{"n_layer": 25, "d_model": 128, "n_head": 4, "n_kv_head": 4, "head_dim": 32, "d_mlp": 512, "vocab_size": 4414, "activation": "squared_relu", "norm": "layernorm", "norm_place": "pre", "norm_eps": 1e-06, "positions": "rope", "rope_base": 10000.0, "rope_fraction": 0.5, "qk_norm": false, "attn_scale": 0.247, "bias": "none", "tie_embeddings": false, "parallel_block": false, "extras": ["some layers without attention", "paired heads", "gated attention", "a smear gate"], "init": "uniform", "init_std_qkv": 0.0389, "init_std_o": 0.0055, "init_std_up": 0.0389, "init_std_down": 0.00275, "optimizer": "adamw", "lr": 0.00225, "beta1": 0.9, "beta2": 0.95, "weight_decay": 0.23, "lr_head": 0.00495, "grad_clip": 1.0, "warmup_steps": 357, "schedule": "wsd", "decay_fraction": 0.9, "decay_shape": "linear", "final_lr_fraction": 0.02, "batch_tokens": [16384, 32768, 65536, 131072], "seq_len": 512, "doc_mask": false, "train_tokens": 209900000, "steps": 4717, "dataset": "wikipedia_en"}
Each number is 500 + 50 x the weight over its row's rms, rounded and kept within 0 to 999. Layers, rows and columns count from 0. Numbers have three digits each. The size before them is the row's rms in percent of the matrix's.

# layer 22 attention query, 128x128, rms 0.0877, rows 0-31, columns 0-127
047:493462421580477453427499551521496478541581606509525552463463517552498518460445496448453532397452439586428550518534429547429509559511579537555452421405544459544516546504587560498565521526477492582438550445553472551527518456524512422498521460524499524484425550509427462467500564515576524406625465525467548654526536486533496584539511442510481405475484491449460477444473501480526509523477
056:542510424444523440449561508395541423500532457534505566492471579523514595519458473603475547419526484517516389502486488470451507486495514536472525468488478525394484515565537418556500532582463483524491490546483436467506464576477545460453376431418579471589534476554431515545411480407540507551509467539582524580479457416510493520531546492401494564486533406473576527497526546469479536596524
058:450520502487506518546493519462538435509457551511500357574462500495585404452547598462497512463624513501546498504584437469558455400515554425465496564574453545534412509525426445534554447446502439526526531439556496551489488446449543505565594533447411484581474572469471505560490610502498586523522480497523485452461544487532531400526427510515439428478442465488525547506479420531557562518496
081:521535477495491435508384475525434425473518524483515425484377441519534448423436528490432602472545539609532542533504490510576543431453507522450542518530496500624448595479456462386542581482583523446503542491542572528462451490516504543488463498564450498523527579393436516454479571499489539609515521522524464447496508507560513572453401532447495502535499514541511466455468394475434459506561
110:502482413460531527552520517400480509450546495518499480481513486527654527576470504475489508441660462527509540479523486519542525520506501441426576543530425453442415549474574423456485536525396561544511468416498496521450549477553545509493465516475458491597505481441465464451502541420556536533510527514526424515469578449553526477453408609445487579380537418480581559463492476542475504544530
102:547492409507501481433680570524558488395501478495469565539529497554473463507478477570514424350473509459521395550451475528492544528518400450545539582415448483530473526451435508478444492543563584539547468524525495503544574453508494533558555486520496477508385498557473515635440454469472529517522525520532470486529540488501487501415468462512493572501490461495566495485531563575409466554553
091:478535522547545479540427509471465614511544481566398523454594530500490476429523430490511476499503431483414535484578433539455443523516526473445439531536527426449481542572545597578499466461468521653517531560402476515458428459481468474503536517390597530601522471480472501592464496464588590512499450480489496552540601510458471509548578501437475456568480526549543521445489420512512475501489
097:431504548493571558465407481534556397456464487587545461514485455479517469395507597505439554448566475500548507409474520501418493532546473579509449561542377482448594503518471478512509498420516466508526495422528438431475526491503573525565450465502435475496549501446519489540592481508445480449495516453644462495431447485537468440559431515439405485439510547502574592576543529528513513539549
046:559452468569575505524476459490456480519497533539579488473463603490536510414544446436536478591500459442568375468449403559499444518465551478449555513486437553545477438516506515483523559426489496553492539599555476573450524425525512523535447482560498514502514500545444417516543500567506443522624494400481452379489534540558548423438461508513443530488406541487505611491467527461535516544587
057:491496479468528427449515572558478520564456524541544559538499578508483514499576482511577542461531524570486542439452488552522500570441567604446454532541521533451499503530520486558433369459531520664475454482450495446467430491434464517528535477450556508495413520512543447572500379434567501506432577547465466517451476532486519569532460519563458433365498451478484555504443545527504450447402
088:601500371482499430526526513458527479376521524426451510500464455487541534580539424632503573445632513570484565465486458445490495451496593522509520495544515487432452417572480480476532523534461413550435498513445513490524540555523554562437410532536510458523535483551436536474454508412563546564477469506539458523567578446546474463502467494507557565548521445454544482483446389516545544465514
075:464516389478530536520467515419573456409512475538476494463487436459593486523441477560469506408644463535537450500506510542497540487479500500447547548472390480420456456578488448438501508571418538562566503490513498428453546513486583485515501466516480472574566499511441440463482539414474574481533459521569441537513534413570560489414420522443469538506537488476595611444508481504512516621512
085:482518461433447598535504461544612463522411467528444470561596496461464504526612437591576464614470402456446569480514513498446422461556534538507542460522537432413516415505517518621547485518484430460344436483541490516576482580491443488505422552512583486548502487532535518497486457550501507515516564453524577484502559502438450454537531457486559482480450508462503536509507485491556494441480
093:532513550536523382398638575469566468489504516488487612542510533492509510497515493553529615513363489475492401486484455463447513497449479466461556497524500528457451480432575560554549522505532527473483449468443417488508517504464526436491454521422517482480433417535494589531558416488444442519481434576573543499432517543496462496548622500562447429477577471486466541536463563588515525541531
095:585492446519530500498530526501496538446521570423488493535491512474552521517454478430461582490433562479494546502441520448539583512406546569615492417487543473455520397441474418524456497547460417470422433497569539549398504588516417523542378460493447477453545578496618608490518531464473501566480471501500574504516542491449474442437501514548497455563472504469481452565538442489565521417557
112:459478398522460572424604464420534489479543493524480572489530521544551599583445495577464451461441476458521347472537471515490489491564473524492467389504402449480503493545425528479421536505506568542564528438501417537490621454466513419508524505504504590449501474514480505557507458505478438446473395601465486585456479499504560498548500538525471563470538489482480596498476578538511514504409
104:445512436506503554441433447508550450525480483499507469511401562464555486452533418535393570547496535478509383639554500485528538535499360544516557549447461518563530472487420488452529482551462567498565562426585518468492464477509412459487488454529481455516480473491547474456468470495379692547531536518482471492466577496465446490494506537545512465590455547509512536466522442498473474508564
101:473555569443465536437406454495471478539436451482566493468500589483534523527550560466502426562597428588469529466518496504590479539556516434464476543503558526576499580461637367474507437527491487472422546534552536491530419539475437463466487466405493493535470515433536452407482496513449533532537499427489468515507410587490463548479510547525526548449585483593452538421433520490424469520539
103:514566384525478482507468447521488510435493473507521622491455511457636527510383522420373557365450502520525513509511496539488539530516524490549464482460425499506544471558464486409453520518507521542523605496534538516441566477463422569471524440552490523440495586481582484469438614477488435503494382529481505511522441496505501499469378476526438543545601498494479512477509446421556502492522
113:521515421534490564480631552457575481454447411447471607476411483470521554558562442507456502426495489496526425534494512503497553423555459521542587500432548541419497487496506478466452551681484533518531498499484530463429490471477488482364538480528574466550478445477478482454481421499530511525441439497478533462558570450540503545500542451504574568565567489449601491485530405508457444533522
098:630581483428545466459542534540561529466473498441513538488509513512463468529484515520508490560349537452568547500500436488468493465437539433568393605501481527415460477446579550530463465540560449554449409534445498521525467582507485521528478506461421458481443556489514613490496615414506471506491492503588570427529442467483524590498490477510529508463515471525388456386471446482504506545500
097:485602377470550523486539382465470474610534491500566454533557464661515504537479584477518437483432522524526536398527557491437464464516564503389447499491519500397476522440501512449500517489529510484471466534585469538508493535563409450504515574487519506485487527475514563564448550447513564532432531560599442563462439550563504485503479468468527509435529428505508434562556486499491466418407
088:546546480498483353456496594482537604473495563446484604490518492443501544564509524517561498532528507511446431442484495475454418584572579460443529536499604498439394442573542523579527512528502528520508466621359519534553563550453515540540486473419489481477474521428556479502542533540540436535511485477466511517499473532471411380496427411552443505481488462463490489475487502484536482552575
113:491543458459571558537473483514548518553514480627555499463454476444477511443479634490416454510504461507539471565564451535477461517518488479453404543570405530558598442493533489430461429416505542511535543432534494476471491516481495507557516504551499549463459464522483555500578581503374462506460412484596490448430362557591513559545466508485450483502494537607501568485439467470562468464497
102:512395454405504406510548513508569539460496471487478450496506430497456544512479399592493531491498571431579539511578484513454446500465495572559530528567547512429464492538476566481464523614516482499447430422500557554445620461516496521486505560548443494440594559539487596552501536483514505478478484447573527473546599451541549459557363491472527545552492517377506464556532436533529512522460
092:623401510495503548521523490489515537486531557472473602487553470448519506534424477550501497491496445483439443528438411524519492489460506553527406434554501471384467492514531487552381410469517458508474474515517503567470531588438604448593400420529527567473539532495569450522496530522480480547551423522460549482575432464435476544539488567476429554531439549561451545418433475397514527535490
095:542470489547506514599470602545529505580533461439510481530419474553454529533478536511536491545573526420545445450515473490579491552444538514503577507569518537592437515536613537384528541524470444400514509490500607495443488555525464463556525515535418493438526471458454555463512525465446518455535500484567551515558459566485480445503367393538497553516567526461480347513482489582509512557504
116:518494355493565570521606482491541516470526475600527468533539452553489534437477541421487480519470458485549462498537455454514513535608473493511462527528433458487501452430413531443455431447462523504476469398566455532467496489452498549658430524481426490496523587462510539570584496448469527502588537585572489422416514579511440482498489500510374530499445489520541511498429560546544492466458
107:540518528505525526537508527523438563648468569508536426483554494545494455457547560425564438521543460484466530553421478540489496513502490467422543477483480441501466562419549452501520426385507509490427508572582571482558443559621439510568563492460487500545434479602518463519492476453455525605565533420482425480492497513469398562468568502463444491407418476549532490518526473438458442454544
108:466516587541462476404374435469452467475533472463522509555440508560497440494476432559450479528515496535475468493490553493560490518574446428460576550467535545537458501547518554506546522516450519503629571587446532519545439426401482477459527375548529513506484463436499444402412520598520555464554583551464464578485508447485546586473432505480563432467554443490460526448506554500484544566551
101:485526527542438511508467463468432524537480472542438457468528499393481417367632484471495465536519488535518565510565440490449508516494398517583465604534474461623556457551471436511463474515580630538462425457534515512555453503463459479469481599533557470500501530513512485528464467438428509459482495497506457519560557496491484465463565490495591633548431537502534536528502536467368434508488
083:529601483571498513494577474519517513537498456504486557606503586532600484449488508496509498409448499454529536438357541485388521520497430424548490459451460501440434465492501540524500490485552511544505504590507557504573509623465437389522446494511489470475420500572575507530464475418417519503549421513436514563537486471448414511444522402528406557499537475444537534542562561489451546508499
# layer 22 attention key, 128x128, rms 0.0879, rows 0-31, columns 0-127
050:547558467423537526495459498574425558442580433525488508462484476450530439438538558506541548486440527468577440500509439502502489521535475588532499474511503601498541452501494426520514504635505515462469421512490531571505407493576481516547494567384553529483550464437490530521472435572451435576452482533532566448442428608469512392394498474385494504502561481503496463532405474533483415467476
062:495545545412541617526463427543488636590406383612466529551442565495491496475634485523510598462537496498465552506538497534521572532433512470498447430564516465521566473507507418514516531479532514460484509434464600422526548448534493478481537497515501551485565464439423472470502440491490502460483452482378495457464456451530474508519584486523557546499515534585534447420475446554566535490467
067:441431469496573563544551449517467552541488457507514530539465465568445446457545390442495417510428490522557485465541550488484515485513505526538473512491458432569504592494515427463457534544476523459499557440445536527516440436449512459586557498456600529515532536563490521526531394571428515425575524442394453543441463580443480566522559551513360565513549474430487483590440487496470469600479
118:542526462474487594513540400375556454468458421467428543512459537387546524635541504604532520468585481519509476451536519544521500479500489491563515514532537374417536481498432461509493506524503566528483446529425586475516494560437480485441429410486502472479552481632528527437478577428481549520464469559433487511469483518503489452425493487518572579508474544559517495456436506518464605540549
088:525519425485500521542469435468499508586567382431471566530430533477573548657455539520502642406596530553438441551471496535550577523437540477569399511481433481450525577449512418443424457538548493542443460502440490520440481552483435488471511494539484481500552505528613439471478527463450530540500432506459486529488531533471481408430477508534501565459579525545539473457510445507484474502526
097:493444413502473626485536487518498468462550456449440535491458451508482482527449448668493426492499518481527494449549518513528530512568555474601444537500482487581503569497405509526435506504550560543458433469506426475676442452475536503578464572485471478514370508491544557527412500474521473445521449441465544503539521485466445490423489476442488552561534511479567413570529540544470518583507
092:447533639478519521546522500455408615467507517498437499456580506558471470413551408503441580452514442471443514467494538544424459510483556538487467531503510580381536443575485510464559536537466489578503593542418571528462435555401440495527457518528549438488525504552450497518463466499555521535491445470547477487556568461493483432559483506391524463537561531463615488466438509549489588526549
098:527554508514550544451513446566460454551538463501504497546504544480510441447411605476503483464466523557486577390510530439465520490500518462379492510502454417547495590584576421442482476407493438515522486534571440467533516515454430536541490469350479503526595515449569490544654496491411438500536494455498507589493500418503565570505539541476493454434484493474410504572478512545521478493533
041:514502502505587488484539433471504427422567502477434505452567470438484498431449451527502537487487555507525559464499449452554492469458533540504502486563433477513633577481474592553508539661533530482520476570544476465469518498581571466501507438548563469476525493501537463504468464455551498461410445538528482486387400449562437552498466447500669561503468458457595474492457447582547456514494
062:557519521473464567495506460452466452413452481513450556436393485560480540619441512467486463491466437490504426492559530504493524576507443466471573370571482377492511466490461486480563530450496621470482554547449517539454583571464540502550411417467607539518554587481507496498524568444487506501613488510464512540504539501498465417503473500390519543529544591495502532443511482469454573567511
088:558561489551502622494543366429572462530390399500431572526480538415549432577527511513508446467486503518495418493513563531522554513529458480531431499547484440461514470489428445534491465471504611520467501514428504446526452508391505510532418375487538518490543500577509537475573611449515527517500416540436484525499470496512455479501541473511511584492522587545535459437498502473394540572533
067:533599447482474518573480425449513480533503416504459544523527501526545559552450550546516606489562510477402551470505564485470473461424552418470485544552438433435525505533495404462477571472498485551402461495504443546468593592519458516443429499496479408548529428475549511427536611397475534537512511559497434530441482450588523443491477416491613491423500524555553477448533477494443541510535
128:495513508494490500506449571604439470532515546535584434552576457520472474411529549385509435566402518510455485547463501461501480462513504540475494402504472594559518445503530556525530430452505474447468527459586448486448423454534517514518605567511533509467487530484492484618501435534519527404508528453543555478443459523492529487567513480464414420524498468489455545628550556414589430417423
095:514526467436480472453579505492578474425538468500468558497625412457451460499501435645573564556476432495522539457553511531478515481526593475596484504499525561495491497469599507505481532519500477518470489460476397404548461563526527414424508517488538557490414413531488497510456412569482456551438556526448539530343510484524455485624497572477485490470528458517549519598474505531497493527502
099:541539429451478468468536517498575559435448497549374559536446512493541561512533519442484585533470523499515468546541460572544585490435512528569479465527470486501483493402514472502461552489462474486397475484588480503455497546601466533556480496507453478478499617579510579487567502461507556488559469429515572505419529587526452397524553498561453498391400478463443537488569370537518458563464
108:509479478546448573568541505443503496463565421464525574464531501477515469531451449502511530422420505457497516484468575499484424480581500489585479445470493530508472448535433420623457449435479513519579491486509437520521501495471480441535545522441606561482578503494509422420527565547450526522513371549393525555537464474429583507554580573512498589610509481505527433508375511438530514540466
109:519573498536394464478477477511480456509519557444450593538426524492476500425506445508501474475449591479566459508539510401525571452488473451540491454529548516545489409472494496524520411622525442547559497507670460420532468545548498501478533518551534402487452524477485553506356466489469590458547463521483533526519526416548496484446564483577560519507521480443465558528459413436495399548470
104:463571531459547457462450584505483456566481569396556448495483582540521567469569588509526448513578516609486373472419472432535441504517426474427488554576464509464548533459475473462540487590513476545452544518506450502433461456435548488457540441541520533578451536474414406528455486553517525494485466466539522423514399534478509558523429503543477452435548461520456600492479558394535460486532
105:511535520512414506464517533493568558504379408480512597500379578543529473437474493373478540426407512566545475471460424580515531542535384534513400474481467504498490534571470457512457521511570514451515570516481479541551526487460462520483464479569458538495510565463554547533587531518439510493552408492424521459526507519490520501542575513550444593497548451422400464435502438526493466589543
113:593491483486541523475553432374489474529499404441480573477458458497503550496541440601564477496443511483447422470451524506478542512528525515506563444418543596488517496460382546519524471569539505500472469503506490504526494541419511488414473522560578446563436553449560518471415501493513576521478529462455586453455556432578528527500549460503508563642559495409584466513574404513472457566516
100:502551482429538534447520485485583551443488479542491544530461406573455488501464537545519583572471473558585563487453442554460483508524490525569357555504495524403587507448578554446481558481522451564428503488414473499477519565542566494496439488513405432463378474463491548530507517501502412502486550479656539471492414567507480515584387512498460474457458514506475537526555490575503529495486
101:455514460425491572545482440420475454536434432503569471448498509583511488501543599393543552563519458555543539469538553477541470529562436461447383478585465502539467553461524437529535489403470442476392575537489541544459450478566544429489562617403453512526516506483475562541579568409486568479482544510510480481509456589528529484557521504424491522494481512511469544424447503512449484578419
094:494467553501503479416509637480517530445448530493525463442495506493524454416550450433454495534530474530460452457472424527492458546588529584427542559494604561414476576545539519526555543535501485520509509508391465528517553490526535485474486473559481499574459500406492459476508416591516477572445606494517475471469489488442408450577322551459508481473466470522499523492516597542530454548594
110:495569495524511561500496443556503524613530445583553484544419523449475444451446579461456441490476516557592544425503502455463460534523441572422410495504480577512587484502525464443510450389584514507518527512493590500582546549491449507527442531502475581450499491446464524548539534533370420554489445525521487558462391512565583570511444542502476510474465475452454524508382440499549465464564
102:505468421507514539621475413491467505502522480517461541540500473471512474572450482501503603489493565384467623526545537479452473523457533569555489470469462477507557502543441542504507514456488462541490442450512520491465591561549448550526481573490408422419549481592585571390500497489485548469541495480485554486521554475472469474434415469512472559610485569480575377601519456452495562420468
090:574488494551529526555485535565504584465512463513440600526541451489527531527435448515465519437487489404385481556443529538510467455516537581543428535512447467432498450528459479465431497384511540498509503521521507555457496576504512529649481397502525492528446514536566430463447528500456512537545342457513499524549401473491554416586411580560465465521478503558506464536587476458516550511546
095:424431555556497485532503508452539480546522547594544486492451510560465556496556600513468477533525505480503445492527390486544513560504561549492582492559507458630537452540593561464561461501487468462552508486482536529490591468508469494459502540570427526487513471459498566484509347511427436446488455472497532472512460555438509505416418460562383598500531538485511494571422574438520448386456
114:505532368473477613614555439537488542572647426519422502513515467445508435443460574454458490523499491526542508422568473497533446483508541500577437492567491448522542483495468460470431415434512537589443406482603445563552527549473446451576437493484455508506463586439505543480525563453409495482553558520471466530485414540515467515513497526474498540460426520511515505551404480519475499565505
102:477484487496541551513461537516466537585502545550501416432495478523485518453559585514515478537594462577546438581559473502456568495525544452464463573602449427551481525418542451432493476459541517461380514507517549504488477481510578481589499580580447511567394506562420501579415466405574505552485476522482474477466470554477437500477395496424492467395517524627506555492497525480484529513449
108:427522571522467497480456480505479406492477495445478544522469521495543545569478428589454507450530502488473467548470466478539484460497492461525515470485519498470520385582534500568548525587452490477553592572457491479551432430441555464425535381552549434502424419459475457440400534581492521444555575530441446540539526397467493516449525502544532391504571533446477490412609617498515499525527
098:500544583487581464427519494575436530493461572456520487495485545522456436546547460498493417536430566485524517472574544469474483529509404474508531615569461540523552523460476511535534487545536566542491385429592488503582492550504556530448470496488494506430561499488453518512512463516480532474413453396610453431538536463503503545425485403511556624526522470422429496468445448447371564477482
086:517489622486494469384541564431563542427399582489577520404461529653461467429498501504546506524436437560589459502531439506579534503571510459544448530550459472566419503475548449547492541480474452490536526504584468498555526453489548440464493487490531534567442487496452519575544467519505514508478465497448497425494496469461532568617489514405486557459522429481398498465488500538446479599528
# layer 22 attention value, 128x128, rms 0.102, rows 0-22, columns 0-127
073:510522472512507506489493518502593378489484530461493465589589459568528480411470549608486482596504477511518527393594458443457481648471481577512437426507450469482420506519498485440542511514570445463502469438590407463586450448489530453417542559477484521469517457465498504555479475480491488463539467500404483495541521483484371452418573473459531494557515502464571431524588573499506480514483
091:479417382474549422406504487485509530548511525519447505565591521446459436469528501566540513510479516509505548530585476429491470444550450480482478558511491464485460531481641509458434487590548515552571478512508485462480552405425517507410565503370487518468500483426495605514494593548565521447487473484365532530478537475493575517511537477613476580541546574490527483528502535473436572556491
089:465552589560439535546548499599511524392531483519486551469489510484484474516549490468445497454468453519467463505457458508557511478501589561568584493635632573457473521505356497560487504529504491465483479512444498528570466551448438532565423421546477488505467536581529438466503433479381398590385507499579445521525515512473426487526421506492535509499461464537517582489456494568499506521486
087:487518576487514522481478530506544536483529551519475515459544454523515495447529487561434459508472434452519583474510464498486467542435444535477491441568556518445426515525480512550539496529593511463426387434491482496547369455509469416572519502504601586520461441565498430444560477449417481589480466565678428599580517517540477477497521501540595618448467488536497487453560520547488507524485
088:606507506493530498555483468518513493521495419505537480496443434509525526482454519466472475547522503441501389509479382412526515561498618483481582405532537467544540511482475526471543503493441496436493526472471545558541545529577454518524544545568377522473557484633570521543561379475404424520602359511549480488493451462478519478535521513463522481464442463469417509545572452595504515485473
092:491524500608449560428549496560447454482495493456496377567475566503473467531496509487498517408488522533497496519479550569503537418532586539561452581435484621481525449502451478546490430498453484539528514552518568475535438662500552514506518407515473443486530532520565482587379455504559487494442577461423595498478519454392422442507492484397472437496554480470526535547470549504511493502492
106:456477504499438533462458468570458558465493478493474449513448504558493403496535448516450430466512510458491533503722457420527488381530584540546488497587509483559471497543488467531558461531463468539558461483475561536537380564459431441446557466407525482352564467527422486478565517510515524523485502511462452541490562458434531516523489495474490488491493528523510483484529528571546618574434
080:533429484534483458483514462520471461526506439490509490576413545505493511517497496404512484435499559501481406523416526450565492525612533474461498526418508587460569471450505505491459504498324522557515510524454539490468499545492506548397412437504428433616576635543609508542461488509557531483546494525484568503553571457454550475517451530474467412497539554418492495548435459474469480418516
085:446502431559500438489425507503511476516481432452496584624493519555485503500507538459567500516490509523487453473604470510503509504591530501531532570474497607424463415503636534489446455556473557500527521482504537405503465497501448509402403388463401471493574552532649497494490505492559546455594496574446455525525560516461446488563532499494519479505549531465551379540482480508424555523497
089:466452479507461489474506497623427485561514485531494490498488515482461489535533373416532511461446488453517436547459457498518511474593516478457547625524581550449544493485571516565471517502396504532537556588474476525482463579555484489474467447549497423544473484570490513452486451468533491505478464565535516602542531522515500441528357521486501450495543560591385550517326483578497509446549
086:361445496400455449480466501497441519506535497490449536467546487522476517463580490553460475456534483549483561498652568479500497425508458575555517511495586479440465483516503561491500544567479562506503534543464497519460392502469508462420469459434550580479509485548447448477466529485608531519514490619497451594587576560489527436438509485473474555521473565482563475453499514536457640525386
101:516471483471510530488481488471422500573487487523470534489506539449489496527470427472560573493490472472474503494509536586407544429491393445440547651487486424487530495494560488530489518521518524527478621566524471541465562484469532506469512562461508485481435407471395547503498535559507567453469557457388602475352469555495466546487508496530452509526532435632464538563390501491504577495597
075:465437528451521496518513527519408586423484529507531550424491461473494485640553428506523377441501483426528504522448474470500501425501514481502610578568521516452473522534542512560489510596466504514449414455482598482470528481485519497517484465427570498528478494530410533469521447471507390512480557535604494504517593557502624475515435546497542571459487430557501506528341487531462513520557
076:466548555411423558512459541554478533467501509536491492378510487530507498512498500553427495455495451533491540535493496552526529427377548564529497500558576464555490528522403497590528454458531509464481533533490454550520417531491474492586532513534616548450393390546397383438499483502451469559419507457600439529468380531516475477512488483428483522471450448594475540423505501550512506547462
093:617488614485523519458505497504503518478493483516515491492472501497510522551543548508479436508493450434486474467477419443554521469444654440403531532603482506484496520521405493567555505582577436507363409429498540483564421502473533427580494497469483499550505495532426480521557501512461433538436484397514556491409480553456488514535419514512538484486532419549381559541446521528585541511526
104:501459519491483511487527497435554503447523486464500501499519488474481551590514591546495398533545494511496519499482538506486508529510491561522566489405468443432493466508492531421512557547504614481379470434551601448533528459458548502422456417491406517484556487511591539607450475494465437538545534477463517432517584510513501458529555498379550520580439398442626386563486544474462581490506
089:463466564513455548486461507438553480462457532476447361591570475549508434536552504526520506484487508532522487569459484561526503413490324422534422456525401523524485456512481486475544528606539524533449437445546529488515400517515495433613539520507482506433549513490455446540588529511565563481479512500378515532484590531472464438518493517489531444559510538493512585523503532543551597481404
099:372435435477475435428428507369604496545480481487482540530599524479461489470515538531512584542525516589543414503439548513511486511495378450492444477493487481487475496521539514428459474586604485524466449528537514452488526462430507454510430498494413545512551546414578512543503561549557548479510523507343544526598585513537488496540531489529568507617481537475542508481504511470467517532441
090:471464483458540524486548522427437447600487458479566467510510491499507517528508504458564513514472496507548504437504488538462512543474467421472493562462394475418511466507596569474547475528507588527452542550577491502513514425545597440357392505469435512518493438466595541583453526476597533368574526508432573444466517591479549535550551518445518464529477482459447472572399543453475528484558
085:574514504414484518463422472433521480598476485455491485560461518505518563519480604483517508532543530551515450510611511447510506555545561462468426455373496485548540484489385451467501462536512482501490557495510534445525411524459493493487563532485385432440604534446484477547521486556498575536539515464380539354441537437478499512467510488410495409572539463410542410511526495517531551530470
093:459515436642446611479498528406453493526471523488528427444487529479522424486441380474424573486474524490576517514495502594431506493446437452464469491511483508495536469537534502541547429476519524543475511548518550595447565539535544460617495551532478545354537380509535502562445481454496500456506582504504571613534520464456434506515522502491532414510445477511467588451540496503524408505501
064:525578436528482553523517535532567394478498564474489443545583466534505526402449550621519578551488479508528525426555505502445488623457473552535442420496473499494450516501502480501533511468582416433519542538569409503569480524548560508441576550547519481473457420463495520544406467490517476456488495461450493480488452487498338451424555446477457481527497449486561516520605569447540399511526
083:614589612611489535535531488603530485474496526467494490524488465552496511464506608492511419495482450508429511462479447588530513498489608529550499507507445572476498455520435463530500502522502582415491569453498513445553440534476447508522532403600512408485555525528617437530519509479393439498462437480542411428437434450540417514552502460421485485442549487494554474504527555508566556504475
# layer 22 attention output (transposed), 128x128, rms 0.11, rows 0-21, columns 0-127
063:482485597506569464426446454470453570484497564537560472419510512551442424456484507350499475458541575593470444522529478461529573562564488446385480546581483476559443553473482432472524504451417627595500521440529520550439530403490491582566457454464489577542565498466467542548566563447441523519454511491527425477520518485546487539514535461486490464524539463529523568505447541524414496480542
095:552497506455570506458405479469514545492532581474572454487438459458379544501467467585483475522603491484473479583427413470587550521433455517494476489553478446459526447393493484526522495449454435425490523476489560581555467633484497487537423514565417589499504466534531562533598471532401470591554498535589535432534460478506541456547481565508440493497447494544473423545502535511507564467537
094:515528480504527471527594522473468398522463443480547449512455442584572504464528533446451589435475571496641512417574553549520486423480562410473590534448526562507516542505535497373471474567540499514523500435532479421445474455532515576392584573487495422494519553510475452510466583437521520434468405464531506462504469488561554528498454431475542525391541483506523502509484480572525556563496
098:378508516477517398504461523626517411464378447505479491456490536473442478503530540370564571444619558517486541479559576500524465453419547508469501585487496464556491591593474484470600556545507557504506514496506494467401521430541482622473548540423479480532632492456479493517478503503483506463406510421486494492506536544554481469509522568460505498447489481522522533588446483513524474495483
085:528475495503482445432549485400485431490481467493453550453466507518631505505533482556471475486505483491470515494532537529498463487558456469419551580409541519504434569543465458604490504579605528591570560548477472402565435450523503494475523506494548419547489423489428429524380490587523532461493453415389461540502552470470486531438585533494533492514508594481588579479509503498393460523526
087:590509534495438574521537486445406562558554524488628466516546456568495508428438516488392464535362491502544491437503554524531544485564538456556465497515483549554514510416592486387451488513483517438478500459538517544483525554459499460576464424496461510457498482436508490380498543449442481456534502535495548493531399530510562631568485396479528511498588489497453458444535507495572571536495
110:517559480428566572418598510498518377553473487528677491490418474520468582492462491441475402563544551517545502482421477505470520452563481494473455501495531551477538593491542481455522437602493530388527537484575562462540511537581451414509486534467453478477507428520576535503474487454366475478456483382514498426536418486545532522543563474500495536473554545524502495523509503464494512516441
080:591504479480507554547545487450508546521534430503481546513572510481592547478474548697422479546433396382518496484419471529527486512543496473542507464505505494418546514464512549495466414486518391502440518587520427437514478620483475412523528460531536517481413480537564375460491446524482451484565429546494584507493447485433486569472488542515457537459502504503516525421548538496564492541501
091:619568481431583501514524431469527566451553465555545536482548471472506510482474591584394436532473483379482556557497386442464501525517462467409502484467451496469676506387542526418542449486514485589454554544510491469514519519510496507554463466557525570532459452471453493533548434529403486543471448496542540480488447505511531585458522451506428533484475504587508536456505526531596458495510
098:645484470484503571565563549455520503427499448416477564476467550475501631483419512581334517482455476401631496497473489526557510458525490476529537496439520521433598450423525528480432482533486439485466468497530506508467515526504542467470524467485511508475512499529590438426481479428510469466516449441541567464526524442484596529540503508534514592407531501453482504459579506467544535616528
084:493519487479541501510495523581592440509435520568596513503449541442468507528480568526484545475523505454593541475420479466501473491469502524473460506517444460392556515400541445475525539534484435418425516572576577465532572534550446556471395531474499534537491501513609482497557560450383389559499516424630546488494384520576497495424497578528437466439484489516497476519482443496570474477520
105:576528498494494559523477490500528522456555580382456505528472489439460591522439438535487492518489496527517494551491457453430545473499534521598577453532513530494516335474548487528434529508522474485455446480495619622447511487471545507504429450626437489483462560522517622468514498469531499564540500529480465463540527435480584491542479437605520473632513482445401448457498486417448514494534
068:446455404381466572513505503605596364514455460416493544537559499428506621550437493567514515481560470456534537485509485520482454511362511541540516514444474558478509509477536525465489486495592444461480470486453477405500474480551581507534604582486488393454472496507492477518473476515503492464511494525511556508473478564515552486549446674497503522423501576441461522510547484487566488546471
080:428499474561437505520539550558465346494429524494526465521404494540464465503520461336531513502469543544606516444581580525468471443515548511566480531464499509531482501570446476476510593587481545430552454443504579518527527416546479581411509564444484428502574577486508573479440564398523490456497544442481461526537535517554522447501511480490570478518508540426511472567502394502500524526466
097:441444551475437522478540473531524386538451423428418536541479447511492512442504435411514517564519536498523397455552570529533531424443453508612524556498543544634440547548474446469408443548621556551529490419493511440449455462521517528524548561558490446418560527546510516525434456566491514421442431524417509478512503540539591531531546557501531475612524483515506490518477536492477498522452
106:500491551500529491468390466542582476585508580512516463518542483460530466491443590515509486458508512510484503496523471541415479558438501468380425516554447516533455539478526462524501457490628507608488568510435505456514531481481477580544486510494517553471456504416397489494570590543492485515517444540526490598442323543500482611463470548525399415534491546565455585443474500534489457469529
092:528422533546518525451461531545556492515497456565513469549456534437394499456446551435523458576544553553507484424538526472538556497571590546489352550591570551585415483476543468492501543483505503423469453520528488527401497530533533378584445533483515546458504467454504566495520508558401469562412428449482550488484367585514492485550480500511456489506552496521490424539441571514525499557476
112:528520525576587452448413501554585534504515463539500524512468472424494490545483532503546522482485510482482478526514410476582573536473495552447414497556488461493450431425513476471506505445457481508405494454478485556488489612514461514551407499525503612507501528487438562499640503539470497622456451565601582465463413580504437486526505541498367491510457456578530438522488541599486492416492
100:522424543508400555532454498536584578455515604458433634443544565443473453515384500625478454444484487501447444505506506422403529530534460524497436465503506537565498410448517465519504525499468475544469521451524493537481577439503475535591513475562526529502487461430486540460531426533508553528507496558456499536448478509514520540529549500549439438655476485530465502411546521530510443456627
088:560523525557580484395505425497503512554517490542557562632467447546537495456518519465480469589429537525461540538420418469436575526561469462511475468570518500496453558493499467534474417489535518565490508528511490553554446576457419541576436458518559545444459456514529536540536521513415472507493453458475478566535411530428472529501539445475449480627543531549518547449495562414464444415358
105:527522476531407489522455559546506552509515540443509558449538546497547529525477492506571456413441579569508473482521566485495529464558528537548398519434514524582428444512548432445544580562488580391434444523518469551451501530485514407508536452461456473507543462432444559368450468443572536576455531515404476537510472569535408582557581462455543575474534469486447459452504519505407494488546
057:496489580522521454458466476431409590480533578510574469420486486571459425466494478350470486444502558614510468512562515471516588530551488425425501534566476472541447522463495459469490530467416620573519491428521526597459550400447520605522442436474505578534565534445485549518551590421494516480467551511519413484523543472545503522526520415470536473512530463485494524501459511546428545497533